Each number is 128 + 24 x the weight over its row's rms, rounded and kept within 0 to 255. Layers, rows and columns count from 0. Numbers have three digits each. The size before them is the row's rms in percent of the matrix's.

# layer 8 MLP up, 384x96, rms 0.221, rows 65-205, columns 48-95
090:116145105115115145134128122142140138103083099108151137122144081083122150086138170129135136148111145124131123132123155154147133150115126146113135
110:108139138123120090134102140117139142148144172098122118123123152086103094130110175165151098120171135108118143115166155133136120152119099091126153
083:153140135104090101170113122128095166129134136155138098134081119105108169063103099116123104102134124095097168159133146177097135126155156091133122
103:136125128137153136123135131124145150105089140108147128118124149135123127130130116144165127119114164091169105122147116114170104132058083125103088
099:120116136115104164116142136128117113132109190085101112131107167107134165122092110137127107144124073150108107122153166147119162132127116125140106
109:140159176149089103141194101155112139163102094116102096172143092116150157134113098147095121092161123133102111112137114088120137129118120124106158
104:156135146115141150158090147087133130080111127131148120152089125157086132131131174136156148118126078087088124158144114147113146132097122116118123
101:119096122182146093109162155087149112123114126129147115158088159145126144145111131085144117133139166171118151130170117143146183138156121126132166
102:068144132114166105114144097151119151100126133120143128099128149128137144083136092166124126146143111132117139147136147097149148169145131121116137
096:134154113111118115123128119089073148123129118136157110115141109092107107134118131115118121106153117121127141140150116096124150139180130104121136
104:146157156152115136138133095140132111192118177104113075160113121105147166104156162089109119100113101127136126123152140081133087126116136142122155
083:128128152101208145139131114132104092120093105137101135152092148072183117170162155128123146152123111131115112109127100141098106099122129142111060
085:135127126146166138086107129161099143126123122114130135110107133137058161100101157089126119144151144159120078123142136110093125135141139161132113
108:160159138155142140130119106103111176130143189125118045111068171075127142134140120084120110116161131131127096083147184125116143119128140132105125
100:134142137159161130141128159117163148112116123163139132103072108119115136106136093129131128098148091120159180146156123143148130177174144118117099
092:103133114140157128168096071120116126126142119157109150126103093085107134098110138109172128120106160097149125137166110137140093120117115133111139
086:095159150137160115139127139118137152150107117113135141161094161113107149119078130106129100101129110088081124172100166115162156156138145094132108
096:088125147138166170119094147114101160112134108158164147178163131174142086118101093091118143106126141123129127120168124117132125150100158114162131
107:148106151162120116087183138087144130142119121111130110116114155124136142101125144115185133104105116198123106106111105129117115150166106120136163
081:110138162132147094145078133157135109113131135084112168119088122138142131172121140169093091121089123108114147155161095140121081113149166142139144
107:086156139139090116121104118138110138152137097162146108142118160122135123159130128095093111145094127130162126128145162139139126171118138140125149
101:102122131151071119116124126120101139083134121137159147131129125177086110112147108133114124116159053095117112081127144136123137139142134095140102
106:147148115124170129134142079149125098105172119116103100124133138115118149099093168085089172125134146099185099126151154164146072129102172142127129
096:109098128152158099125107106113124112130092147096124162139175127133122183114145127122110115143112130083140147084114118115156161131101046162130123
101:101126170112130154108125167120126126137122161131106071123123123159115097139098166086171106082117116123149116131100164082155135127154131121085137
089:117146152101108114132165097158124132124185151112152145119107108109118131151167120144131132127098124148133075160094128154106115155087131119147165
110:122151096139111111133153117104144117145133157146206124165154117131098123133129078167122143125113144111126159136163102114152092146174166149103098
096:157117100112131119143131120178127154118154126098111105130112087099091138109115108122161155140156142114088149101156105145107131132123128089146145
095:113138139164102147126107112139151143133111127187150138139142086126120130123150167163109121178141107122125107123113103097106150110116098083154175
104:124171135155112128100069112100112143149101125125132090123121122140134114142148122123154101113123186110123146110113131118140161165139177103151127
097:082126161104100148171122132138067105072126159156108134122157148147149139144138132092151155083141144143132130128074131113096086127129136103122156
084:114184132102118154167133140114138125127136144115151102110105117155123146118118160146122088121122101117136117143123148148124097095110138106144151
095:112127118089087156126146136122139124111122167151152149118121191143137132132106129113141189140121115159096128132093150099128072125174113142128165
110:128146147125154151104126107073118165141143141085120086102137153089123101117102113104158116136164140123154114065136117160150133094132130095114146
106:155119092133171127113118131098100157112103128104103142139151110126163094133165080140130127147137144129147114082177115143156160128114116072123120
103:137151148129132117158116166090070111104109125135137104101090168130150113128164125099121203117138145139139102108130120131123103140126082125149139
101:122138057139100156139167121130118124151183139196123088138160147150127142163157142140092095118157156124141117141115073143152138127140107092120135
098:119144092139110142126132101106118149179136110108097113150126116096104112109137108165199100171107142130188109148129151102134145152088122101116114
109:124125108143134123157118136082133113196161137176143146149107113127119164064129162152115131115161127119140145123143139088124125136127129083082131
082:124148117132169133137104090094123097139117136154153102130121167133096105123114102123125083144121142123174111171122147129139097097141170131155125
102:093126161125115155169109113134120170130161122120111115136156125137090125116128155119133147115130155135166098116113156115111121164131154120122181
110:155162086127198138097137147097095102101127153108129128135106142148136125139140142133106113128117107098160106141118126118136136126124144141149164
113:137089134100127129076132151139108169141121131149103088143134121116117118140144088114141153140172127154158134063141159151130115127099127092098111
084:149100131112136116147187154118142157157116101131106100136118105120115161102127162100117126172119120164117125093155178125129121108147137133140149
092:145150140155169134130116116117107119135152139101101101097144117100146133092117167132130133113109111139103081108093134094148104144158156139089157
101:114128130141103095113145107113171135148154140130148132177134143109121134100092095118110088113119111084196150149118132110148100108120197139126124
096:126112128117146157184106132167100112107143137144150129152154104125143150084110143099140141160126148117126122181147139133184147137125105145094146
099:147153179124096124121128143164122135150147165099104129093142165169164095103145130140158135100121071153140100135147131133114141140076102117123130
099:107096115149127168172121122107140152135110096092185093124116113143046125111133088106129105130102102130104116136157105136177132129109106112132119
101:157102128049077139133118151116121115099084156181153152118117147141123120100112082117140162123143106123099192139141136127158155133116119097115122
105:116117089121103181138187160109142086128104137129111133121151129130123145111132136122135121106149146140140088118120136121154113170116116139084139
090:108140100099112117121132123160145090118081157106170138124125113105068120100086136119109099142100154158124148138134141180142131140131135113116143
101:178120149116159132103121152074147143121171190161129140134157135130097108165133112157090131132127155082154127112165098118171096114122118100086098
104:101195100107145160140128125105135089102113157144175108122098116132116133129090133125094159140161140152161121180100123123166104190158109090129126
084:160143160126165151124116131128115149091183056109117162156125128105127135107143159120146121130146176109115129173111110131122079113110147108106110
111:126121080156094140154146118146134134143148151161103143109122121105165149123115185110083153171121118136154137135165089132141063128153097128114129
098:132151147084120119120104110092143073074113111098139127150112115156105112115172127112162093131133122148087125109112118111115135150113135121091118
098:137143125120084137115131123127101074125125144145121132114095127143149155162101133130138101156099147085079111179141090131117115158088085128133107
100:128119139146123154115090098101128122140147097085115126207083134140159129149149113142107152133133130118157089090129124157126132146095113137122127
091:146111115143151106140154150145093089170123118111108134149146174124069122124181136123130099150094085146090099117133143128098123112098136119124152
110:131127136136114100154166145107108142130150151158104117122107144144141136122124133127158114102096157124086120144116163136135093123103113090146158
107:170105100123134118102154096114134156108159126159119097144153109112137094153126139177114119183129166143111101117156112088150120087131133078135115
104:113143135136096107163149121077110102113106163114131108133105155197115121141110161107156134057133122131115124139128104099125147155091112097147137
094:131132130145158148146129124144132113111137120124141170123133121162127113160113162142117098138066142124164100099130130140157128102100124112175131
100:123052124142149116145137100122132142133120105134172127169117122128123177129122156095087074073141139146130116118122118166140158105107105112109101
108:106142160145123151149149176129108154094131116156095164135119118139173149179149100148103132111136128096122104110141136159110120118133191087121081
101:145094156148131128124132105136129155128079135118156157160135164164132117117106112111124158088108102063138106094130154144111124157136148121144134
099:119079106082089149118157119113120116132089129135152177130114171163131143100132145148107132160167094144122116098117137123137173135145109129106119
124:194120109142132150163145144091127141143136152111126138157121130148128144126091109134093121142119103130122090109152109099118128119129107134084146
116:120119118131109085136153115104110103148112115082082128168116165108093135090147109135161147152132112151143127090144148092087166115139157116122123
090:121096128133187113108163156155086138125142152111088118152103126112096117110165136180137131095124109136133135092131118146126112133143150164123138
099:158115085138153148158136115115151112158136095132138155115093160172116104169146114157128160093126140119123123152162099139154091145135170136120138
098:116124107103151175132087140140120098144138152147148088114090175111134146128133098144132145080119101160134133108128148151187094141130134163162161
094:137114115116117124091170125120124163112145102156159133109099113115178167084134126134118154101141176111125140177131145122128120152142130120120107
108:110114115132170091129152146127110119145096112150133135119105118120151140133131172142108120129114129164141122075165106160149132135147128124106117
097:144127121134160097159158113123125122133111101118101117133124157124125086133109146107149157157130161147155110106155140060110167142114122117127127
107:135068105132093109169078128167140115170121137107115158141123130110149140121173149150167129151121091112117150133131156121175103131132127118113115
085:102110140131161116091131115125126146127115087090137114129118124121143144072110136102148103095104147125098146146105149128159101144110137126107152
090:115115116150128099116105111130105154112095128140131118128087139117134123097184168128147097141138140135117143123115149141205096131129106135155092
092:113134143116104117132115101096093120151093134105099119145135111144132132112130148155084095152138146139126095109152115117120133131119121168113169
104:148135083081105153110098147129121089104128152173120124078147105121162135138128070138155101112114136141143116122125146127160174137121128158151130
097:115094128103167111076118188137154092113117129145119139119139164167138136107117124086174128145114158118141136152150158104123162125137086116137098
092:167137127157100134112110081119088140108136117092132102140136115134101171121166141138160114154168125120145112095101134123106084138107138128115134
087:147102144159088124134107111128094134158181162112191122132143155152143129112116091113170146096131164107123093143111117124134122165099159089108097
099:169121137110148164115100156106142125136098140102154095122110124136066146101128113168105097143145131149090150123112125150135103129148137113103109
085:140127164168140155134112144127122103101086121126135125161111128097120134128135117137125147117110146140111110100131108110130136103197136124222144
110:121131095117113144153140149122089070139147115152146124150105122132094142127151137115119118149111111116133106118107115162115132086094160110175115
099:079104113144172136101116126122130117166127134102146132152119118149120153127116120147161125134130135198128088110115136147110135148148144139125097
108:161133124143162136153174136132115167159099148132122121133106149115148128117123086138117122116123161116130115119103097169090144118149132125124164
123:148129166125106186105113144126115139154114163086114141128155148151107127130097135105129116141198138124128088160100162126123128151109133127095127
117:125137105132122119078140060118154163096153135127104133148122124149129139110173157089133132147150156145177122141118122158142111106128144120105113
082:124114124115167131196161144109114125163136117124138153118131119104088101119140138099127140118121146130149145091103201164142177112159122145101127
091:128094103167125092111168100140089116107166130120108096102113168126095120139144157123135110158132183110106131163126089116110153131152117127119130
106:156107101126106108110168114115130156118122097127169142158128150157111106131113133060150120104151152177162078098119175141141122128125089137137166
108:118125117122123123115097129119126125158106160138123181104142129132130161146113119097153141117132113147164098117148166116154106158156088143084126
105:107125121153147139119156152121104119116117118155127137141139139123094171091139088107129137108159121171126140124124196123123121118148145121099161
100:162083112100098144142107134108104130085105097109121155115098148131159132124113130119125119155162171095165086118179155117149101130118159149094124
097:144140151146146135097124130148078124146128143183126147127138125156142137129151122136168122143150111125158108123169135138102141139147128123118152
089:165112103118107150162140128102144093138126102110136149152106116124150137110166151158123091113139123090134119128106095119139150149108108135104126
115:112134140091119134128132147086100123106158178147137119126139174129116090115117151105094138113070163174137129140154097105136130117087122125097152
100:132151129147146124122116133113145091131104113131141159133141149182118182084100174090120144150116151112114087111116126127145157109121114140137085
092:132156146126159169082146108093136138146185189140116141133129153162143119076141102129148146106108149102130134118140111141104128126153111141131125
101:134137125129140126131112102133131156135163128108141111163114127127102142110120156109123104121103109086134145098130139114148097116145123138131174
088:147125126100146119120074068106130121120134114110124163145089138124119149083136106180149161120157111113140119168133109090118175149115147101127108
096:113097105083093131124165134101150154138200159128163132136125096123126139117110134134126099102149150135162159155143144158105136158128141132117152
094:096096081139117088111162146120143173118130166170093135101151138149122155146085109114127108096116141114139083134138141137120186136116127105109137
095:131093107124175063142140063149118166178164135143096122143103112124131138121119129134147122117117172156113142107137153145113140134130192116101109
102:148118141130175136103119156128160144111120137108152090160126127129126101149148119094135105152142110143113160118113123096146091114107095120130132
110:129135127123131110151090120119098121155120109116151123093126131152156163158166125124153127120187131115162126100137143073184109110102096093105119
092:083165096166148150117140097104100117122147113147097165145096141159145105124128153107088139122109123126114090152160118138121157098108115156111165
096:137105127120148150147117134145086112138135121121124157138119157129110085153119106097121147102078169120177152113103101110111131168158089148134104
092:130101102148106132141135073165151138132140083122103120133129175141058162113156156151093130175113100163099132118119165069133087111113153145128155
094:142149122126139180112117108123088072147111165110160070151140131107154146102096130103132139126125116122104139133151125096120134117138139140163097
093:092116126122089100104126134157103105117125114102126095105132111157177138137108124136142134121170097115145100119165100093091090151155162156140174
091:137132110109096155169128138118111124096161100106099153107092111112170089159066160145130127160155102164147123080101170100149112123128139123119151
088:151095090136136123128131161144109104157142140116138124140152120106102148106142144139127116123101106138137121110176124156161107132154171177185167
096:162054110138103086150149125175103149106159159135140112105182120136147107092164096140101141148099121143152111112130158116113105158112093097109130
104:122130108091131154122124112121126120118147164138118167091131115077152142156112161118184118098116122139117110159130113110149130115127078111150131
100:148123103154140126132162118109118134081102147108158130145125104139123165176144156156156139085128137089110092095129134160116129112085074135090116
097:153162176116145097116160124166103145070147141124073130139153176090100144161132121067133168139091116135118093166156157072119130103094120144134130
105:123123134139145166163118183150147095104126105103147166144102142138102157095161097125168156058129132111124121123132079142121088139161106151124144
104:151124152136130157175112131134116152090135108160147100135115142136115148146175151123080143132137038151144116122132132192121121129153089123133138
106:118162147129130139135100107114152130145113089103109139140103127163074185106145167132115130113139104143137121096117130135135161146165149127114162
094:147131077120122130099166116118123119108102136153123112153127155128115151129093124140124085130148133128133112139163142147085113143140107101156165
106:122162121140136108141146186131150115167122156121151120148124152140128110121125114172185107129154188137111141118140125098112111117150116092164115
145:131136136119112141114123121095146126115124102135151154150111103138078138130113157139177111098133117128078115105136150124127151162089144099091146
101:108116080079100102135114142136134180156089133121133143129105162152124122166100150125129110129145140121094150140100137079133156131167131123110113
098:099108117134133112131156122126125131098156130158154081142149099113130127102072115151127146130141127119132124123124161154117116158115135093131142
099:134167105072148151130172098120133141151142118146114079113159134113157124122113136106161128129120160101047119136140151124178151165104105102115139
096:116087155102136096112118103134092141127121141136139077150099137121125139071152112141140129113172152120099138164146156083134167126106093145101105
088:118142132106124132097155123150105071160117113089169102148095128135088145151111097151125167139111135143110118170097121114139114152187136118120118
106:132093143134132099098122082136121138184148152117116114112160146156136146109121128117132109153126179137104161159169089101154133115117127107124176
102:139132126110134136062139177136143100091106137121128104128103096130102160144161161130120093116091105136161150121109176130132142170131135139114138
093:122128111150148155129142119131129111130086158109134160144154142116134159093108094116116119133140128138116124121155177134171119163157110109075087
104:149141137129112148118124113084128119164141153118145101146089119142148141149161093113162165119170143157113130140129158090100110136121150133118131
111:148149179145110161149134099170122159104126117118104141105084141167092108189128175097139100103090138145105144133142102139134102189162116108153112
091:157115149095101102091115092115087110124123132095107105132106164119130159106100153072135145119143100148138147163104114079136168142124140119112103
103:109123149136136135143098153158127134167186109123171110131082148126096156107125119137136125160175088170113113097128092151121144138142135127105137
085:121151131139142075118050057153172116113146110175134123120166123116131131128097140105094087147083155110112135153120077125140122151116145104132154
099:135147118135107084137147112132098161120101162095134140166139109154131097180134158155123107121100126171132117103115167133133084101152105072113126
100:130087161138154158183139124117111164094140081124107113147100133131145135117094135124139135124149134117117105092119105105127144124113110158110171
# layer 8 MLP down (transposed), 384x96, rms 0.22, rows 65-205, columns 48-95
092:146124196125143124142121133122167114105118101119165115136112162113120163119121058098137123106145135110153148117128105118092170131118130148119111
104:074158127139156118132155138120125152150135148118104161127161116131172147123103137090146161163114092124087137131135122129078125146181095152148113
089:114132150135074148130143151148131096120117130098156145150113112151140157094127119129111146174159127087165118151090145115156123081113145118146101
110:128130096138152156131157157107093135162131112103119137121150128111097157115126126097050112125133134107176107128158120136129090081106150172133108
107:145135116127114115114122124165155119092137176123134115144128166081115160140132090109124134126141106144135125135144129165137110157068119205130070
107:158133137107113124132112138138118133134078124135154148115165123114088125118116123111157125115128135087132135138169144114123125091117113106140158
095:165142112125134085099141095141105104138127148153147136117129151094128124129089108130066097140101135140155079149129152126140132076138126132095121
098:129109128167104155150119116186098113157102137136129112123148096161115146148117064159125162109141135100138169129112094131111152097102112142113123
104:132152139093131104142092116145135143171150109097130120121131150099151111138140096106165160151118147103161129133149124122106126144127135163099135
104:130124162152107177160166122158089115167087113131141131110143103128088132142118098124162137143126104098135134111120121128097123134107101157125122
100:157145129101149120127151132153146165137113110134137137130113108142164142124167156156158182103083128119131190135095135137112113093148128119179153
087:193109130106099130067102133158112149140095139171127156095069146142152158100112118146144141070119128110135132145093134123146122110112113122122160
093:086131096103146130129143128133145129107123167091097099120133121118154135139146133107105103092080178117111156135110147118153085175106124151124086
110:150128132137170139156169151127102130177117151141114116149106144123118124149150124148165124140106150103131089113102149125127112103061123149183121
104:124098111105092114091120149119174164090122132142145114124109092116166120071146113148100137144156115163088108146129128132127146110162163091171135
104:121130139094147140109136129092152097152144139133109138098134159123115159123137113126120153100141158165110154145151052154112166134163166145150143
096:144098141156137130103141107121158112131087169126155163118162143112124148099130125111110159183132116128130131128154159163093137134110170178112147
107:132130105124170116112141085112102161109118124134115115140160138126115187151161143116098125133147137126173121159143115126124121158147123116101123
103:085115121101165134112113103122109126127149123138156130127107190167136156114167125106150171111139162159114121082166111132133097128140135085160164
092:128142141129125118136141128130095173144121122102144131158149137120112116125104096089150127092164174081135135152083157133082145119120097121149189
103:108145123143136146126117144134130112152140151172144148183070090158128148150099119155099156165111155128118135097132090111100083150134168135101130
111:144174139138175117131156069119156162091145131097141105110120139114157146141098128137146091159126128113103132115156176134153114054135109157169128
102:156116111116117122126115150136156156097110115101101159072114122148135122127105129123159139091122186116150088147131114147142139130161107127155144
097:141143165128140119100136092108115144128106129127123137122128091134122069160108140097096077148105136126123140142105168149052119155112131140101101
104:141129156184106167151156090147127117202146117115151134125125108146126113107114099156101169159182138125080152136154119096131128077117100125115133
106:146126120137130162092125095146134138137173190103109100129134155116151125147149129139126138124140124174138146126138148089153175117074112132116089
105:092089115130080109107115146133130086096155139132113140157095114169116102131129146106143095103152117134126134144157101116119123127152169109103138
104:130164101165113126145145161145127126133105152116173109133191112180153122182068107106127122111140113097129135125129118099110114108141144155130117
100:113095076165112118096126143143126066139095126121121182058141141130158172116126160102133164139115131164130114126129093122104108184129146141126159
103:122085096173178123097119135148130145140141106121088111145180115100145151106166145165122116132101087154118163127153131085114139107124131080144158
094:071115091112142119134122154119092113116139059167121132180131109082149157128131142136178103119164112091138130130128069123158169142142095132141159
091:140166127092137159104081157165157108154145107142121120149164103165134091119122153124146146128138144140117155148138150152144151154154130156118136
099:152145117125148122103113149163088138155130153186153149133130166166136117117127134162134082121138157135053157118097106117138151159124125130131097
103:111119128152142171103148135170107120147096154119103109160147100158163102161129111170102132130170150135139140167138094115144144153115128107112124
105:155126133100162130188096141114120116140135088133159162114137160155110126110101146149172167154122114130110158124108135113119091135127128118088144
102:154190141129124120125125158137149124143126147126115142132153121130155133137121105117141148124103114089116096120121128125149135085116170137146134
100:123125152173117128068121148125162075153138133124126135162124151149124108146130141120096096135157126112135098169119083119121157125094118130162156
110:134113148110141114111154115122104175084093142129141137107094085146142106143146134111141107135137139109132126097111147166157125119140081136121165
103:133128146115149084091120150099136109079110134090168122082129104125113150126139157151135161130138126145169095127129134158157118111163156119091099
095:170095100114170144120132134081123160129152115074163143138092098140137131121126122143170147126119138151140154125099130172145133136174090130099128
104:125167098163092118082123131165143143130119094139137151132118114121137122142129114152142101131135151146145121113112149098123120098101099150107116
100:140149162130080116137153134141080109135125138109081109157113135128106131094136096112130124147103152126121135094136134145106115105111100152101152
109:114096109138106148176125106082136066137140090139119125106097152156150141110162163146113134148120121156109146133111110129116126157085158104103153
090:123134136131114096169122195131117119112091116121125165101122132136118098140153098154182117109128127119097206117134158114111135125090132133161114
085:127126131183112090141142184111168121111129126137144137176128127104130093165135109137110144148121130135155170137118144186122145149158135122142095
100:135111093157143130121119124129152109157143129112134124106176159072145121114083127076156159114158143106152154140122106148138141123119082167106193
097:080138116121143090095119137152181110131159116156189110088096150148129138138124145126180104116131134091154142130121121152106142118147179086116160
103:119118141142135145156145115150147122113129127121146165112126108131108076063124159101140073112141139125118099141084172119153143161170167097152145
098:106143114111142135121103126105065115153137145110118123155176145084134139170157130124112148138173161133146123153144121151126144121143116140089098
106:145170086186095149136162155123096126147138151126153159108134147151104145127132150136159098131132141164148161114126133117152138104152161184192165
098:137147178153122103097131115109140116136164140129158149107110133160072085153064149115091144093131157130119150136148090134112115087135116151102143
092:115123142109089112164100102129116120137115142128124164155103129074109122140133165116157151200139141143126111124132152124121111129162150149112102
100:099102092162099110141143131138127130145152120138121098119127106101118124128144159127160098115091149168147111145149152165174136091093134146116136
101:088176140082138098110124177142100139085122104123165110116169153116144101131134123089103130142114102119105106161094127086115133087133118134109134
089:170103083126161104126118115168118100096111154148131112110128097087113120163115127182132097150101120159154120112177128108139127147136116140118153
115:109130139176063125139147134120145079145124130125116124116124129135126113107138125157149118194092148141158123129098128145105114123156141132099104
088:119113127215121116135130120107159138138152162152173135098143104142144125122109168140114140119114154105142157138141162175150107129122162093103129
098:120144198166132139111161118147158116140105130139086136117121164125104140170145125113151147148114118143098111116140170171120139123125146139113114
103:122112123159146098105094106153122183086107171159136161082146111097126111110118175096148132122135146123098150128106148112104115085142149144084088
100:099124138136097132131146180108138157140104182160110120106114098174125156138126133114131138133140128175144168125199157141169166174109161129136132
111:152110128152111133156174117146120134135095138114133136122123174162112141140104140133113166126046090121121108122113106129120139125130093121125090
102:127113123110136099112147110135135115124144119177103168161096110101108083144129104139162118093126110175119127139149097160133130127102133151091094
103:121067109171125120131124153105126103135132118150168134120090125159144091112124105136119094106109151123098153155083176130153152131114126131113125
096:124155159121174132135129125109166154140138106137106134099116152112130161164108146128155150157131140147108142113149117116137120142106124090206170
104:142106134094142134084138137105122121154127126147167152159128079151091104159146090126133089136135108123133144079106106108118120096079129140087102
101:121125114101164123121082141112137135115144093118105144126148115109157122098109114102169118193131155152109124133150165143167122152128112140106110
102:098122179150132133148156117137131144125089110112150157093136125085155147123112153125148158155159132141111104165114124150104119117143117090168147
103:183093118146106127160075097114103143100125154163080129164131137113101090159113150157149132129122109150127126157121134147134144088144159147138113
112:144137110078091131117133108145139147110161158103157131101143133134116110123150122087171186061098096179134152126157105120110147135164122152102116
120:146133160096126151122111191144123120146144157113175141121142147137151126134111136147126098121128124151116111147135121111096096132160155130137180
094:123141178138097145129109119123151163139140146148124096136142124070122124170157127120134153149139162147135177148180113136160138146129091108139123
098:131098149152089145141139113128163107119136168117106109109081132151141131167124108113126141132129165127133100154124166095125105091088152103135180
095:152114143143107112146137118169131104174094129139084148146146121138143116157107146137130169109090131096113187125115133107138096116134147108153121
102:130117182090114139176119145203144091123137135119111112121112135153122162163131115143170129139131132182150174121146141132137121133120122159124106
114:139137121114138125107156153136116120126132094114112079179108138100184080152125135153089129146147114114109159130130123056105118076133153154083129
106:126142098192129144144138151158129122139113122109108080128175137116105160159168136143114101155139105106132136130089132126165099109115073175131165
102:134141137141167156134158125128153151127107169105104098163124136147135130165148144091169106127128148127106117098115120091104144123160123167133167
088:117134151143133142115123130115146129119106133140096126140133159113148100132124122157106148163115140166168112125128097156101113097128126072140142
089:163128132097078126147142136089121131119116103107128123147138159123119129117090135133144115117104111133108138099094104126115163134152091171153101
092:111119126161138131144135089127145154117137137138106134087132112099113156120098146130139156147115146117135146109119123093132134134146135118141133
099:133138108124118149128128107125152107103151039121125137103138112096127133111160088148119080156118111134134168113110109129137146102119097136078120
097:131109143113133155141123153137138104104152119139138110118107109118138095161167120127097133145135156141151156132136102151138140192096114095135125
091:116113112087117113112134162165131072134116134129137141098119150108135112118138110114099142139119156172128134132145107104160170108152123125183146
091:132114157075136105147147143151157134128124155131139103162150133099126124115138123136090144156119171124125145148146119137102119095111118156170138
092:092146101133110107141103087146110138081165093160087136095127122085152118152138154112150117103149183158141116167116164117132151137102104119136111
095:081120108101091107126127142113088161119139160118124147124128140162128124124087134108108135104091139105138144147129135106111121157080114125044117
107:101145157148128097139181102144115123102103120151145131132115140150144106147107112134092135153154116091118118085132196154113126123123103123155190
099:110124131121078149119107157143132090147104111107119126133156145138143131145133110134070122153090145125127164105078143083099129117150132150070138
112:120108095141129125080115102129149132112155136132128103116127135170139169140119117103106134139161139119127090134147124145116154148144145141112084
084:133162120157155112129124129125107149160134137125113127139140090152149091117091097169135118124101123096095164147103154105147128137118092160130112
100:125106073150133124151113128145143146064133149098121110145155110124099160144139112145115149096120121118116144137095157139111127152092153090064119
087:139140145150149116144107105161123102160124115148102140115158128077146120109126153122096128084133153159147120122104130112123172052119182147112120
096:100087107106108155126118115126114153134139145159146125164111142127166139144156105130086104165130128150145087157153121145162126150144153113164142
103:133127117163142168128161120116089153078148084093117105114110088162094120112113096192128114132119145142145154115135117136127127127104147100118189
112:136124083101081137111161130146095161133158111130117135168103131141114115143137138123090151137133092121123131085113083127123120117127120109113137
104:148107071098118129156152118141153098109129115124141158098150102102141164131107150125092159161123160135163165106108081112143110134130118162157082
101:151121159109081114155099136133130110175151135093113122147145143163112119145138138147118124141096110133092134140118183126126150134172159115112126
098:127147146067118118134105121117154148112138124140121116114129104171122148082146133154079125095134089120132145155158136148114152077164121107142118
094:141153106147098172099098104146138165133111100123094118161157123102130045129120100158117094122147126147142140163126097096100160161120111128107134
108:157140156138152142108099131144151155103125155118121108168110102133155151172143151129125091138134055138146143131123106145148130161143151144119101
095:135154106124091149126144158150137149166142166114107096116128124151107124139158103136126157114104163140133177135116107146142150134114129110124117
101:115118104137095118126103123129128110120138111092125153117117108161115163127139146144130103145178099110095101146152153112132108126131152120131137
098:155112124140105132142152145061128156104163119118106128139147166135164122108096112129091137140108147110141142149105152085132134076096170152120109
093:124131189144135101138141149132148149160122130087083119145171147115172147144133121121151119094172090102106102140135102120161112163156091140106148
097:108110167126133079182141128166096124128126140135171127117139151121116129132168134146198113149106085125152122164121141138116162121134156143144109
095:119171132150137126106136128102147164111089080140093144154124138103134107104086136167137114152103169149121143155125146117121123141140128130117125
091:124183154130097159093106141126132135128119178142132132112183141104157073117139122121124113099127141071102118099099105097140116096164143129121203
103:115166139117159168112146106155138133143132188113118134135118164089090123122121144128118148137130186113133148152153121149125140122156105108136167
101:093122080141097149128151078124136114102135135154142120149147159127144093164122161156157157110147102132104102132153195127147092152138148127147137
095:122136112122093155136124097139129119103131129087143143143104126125089077103123148146129120164125136137136178132094136153098202146155111148165121
097:107129165185161129106107141117092094156103159143130144150148114135090154153115102125102122090189082131147133125137141169156135093096131144102077
090:111110140115144120142109164127139093156109148115186125130157102132164122180147096083144111118150098130117155110101109153115110149178150113093111
096:135113125122150125143153114130123117121130105115150138121137106084163136130129139145103164141089093160141121113157145119125161162099118118145109
099:138157142100134161105054093124115122120102120117178123120099113099133102146142083100167102135141116122093119143141135148163159146105147125117118
090:099144155142139102111123099128141147152114125151147118097133072189137173129129135134130133122130128122171179139126172126120127125145140180127103
091:118118130104129116177111115139151128112098094158139155134131137097147156118176149147137123137140138143133144126177099153103148144130141125126143
094:094123147152140094103121112116099104111134154126119147138141138087114144134127109152136106141138130104155137134112144129140119072131148139148158
110:121126123133141110154115113057114150126109134142172088142129168153161152147142143137142125131138132130179143115103102121093149143133123091099130
097:167111160109145142129129144154136088164161149128140124118136143110147144117120100098135123171108125146147120147108150143116163127172145167112110
094:146189105140171139126185104115119118126154144102142079118147118109137101133132148118159161128112105113105142112169115112097099149102102136111151
109:120163139189118162091151101141127165130117129156134125151129103132130061167123102118103143137121109123120162099097118118100097170120128152154099
106:130127108097164128126133124160162158133152156135132104092133132132135179127133115150162153110167117098113106128147124088112171133100104144123125
108:112102117122150110118146159096125116115106122134122139104119109155098119104127109144087117124110122124174156140176155115139139135121114160130161
089:128143105167129094156108137132129178121116102141118109120140174114132139098095136131151129147095071166129126160123082132136143115151138142162131
107:147118149127115119123095108117127159155127091098087144136120152120123106137145111143151114110126144187126144149112134183187119122138077089140097
105:134162118094122122141136122104128120100147138121124102130152128141111146062125124118155106109154109136087153094132134113118126147075130143068131
099:128096105124111165119096107121139152138123114093152129137152158113148140169151142140145091117124090109144138107125128134151084141075154127155149
101:127129149117094127105119132120130137115144172159115145134120130141097131124143150127100169138168111127103108118134103102118125163104126138153129
105:094097126171102108102125101112084134134149112148179151146130147160107118124104110119163187138140128135116125121124136170131118141125148181086123
101:151149150142121174151111113121158181093127152123105122161096103144124156129134131148130166125086093112080140113142166130119111133099124167121097
095:145130152141138142132145239120140163115091102121115130125112109148164145129141128125083146123121102117145146153100139118109125135116103089133130
099:141138189156113111108150080105150130133144145096147149133179102149132116118153125089106105134107141101107106156142157098117149126143123164126122
101:097078154143164153162129144123141151112095134093123183122155147150094154135117165082158132088176098131103133138099167115095146118127139160141163
090:152117147126129110118157138140181127107116106136099129164120140057130101109174148146110109136095086095142127129107106160102168131118124117150115
102:086146136121127119115189131143095102092166142107120164126108118131137133154119169130116109141069141098141142113153119153128134108123113152136145
108:178106148133095177099168097157130124115081122112158112132147170128120127137154160115111122119084102112133120126116109161115095150117108070149133
093:126129143116068139115128127132133089075141131154157120119121119117115098178152097152102117090101133115097162120199127150131130110115121178123140
104:154084122118116138141138146075123111090105125114134143147062112090157116093152120160105115145113152128138143103174141150101142127171103148109061
094:134105114127103166151139179172133131110135108113114123139116116156125129116130149135108141159135133110127153112110150134145121071136136191140152
097:129116112139139102168115112190144120123105109100111127173121117156154073120111125116087144137085115115139107101162107133110095122119133132113129
101:074146123139123148105113128168135118141138150118164142124139136136134124145091107122103094191135123087124161129100107104134118156148120104123120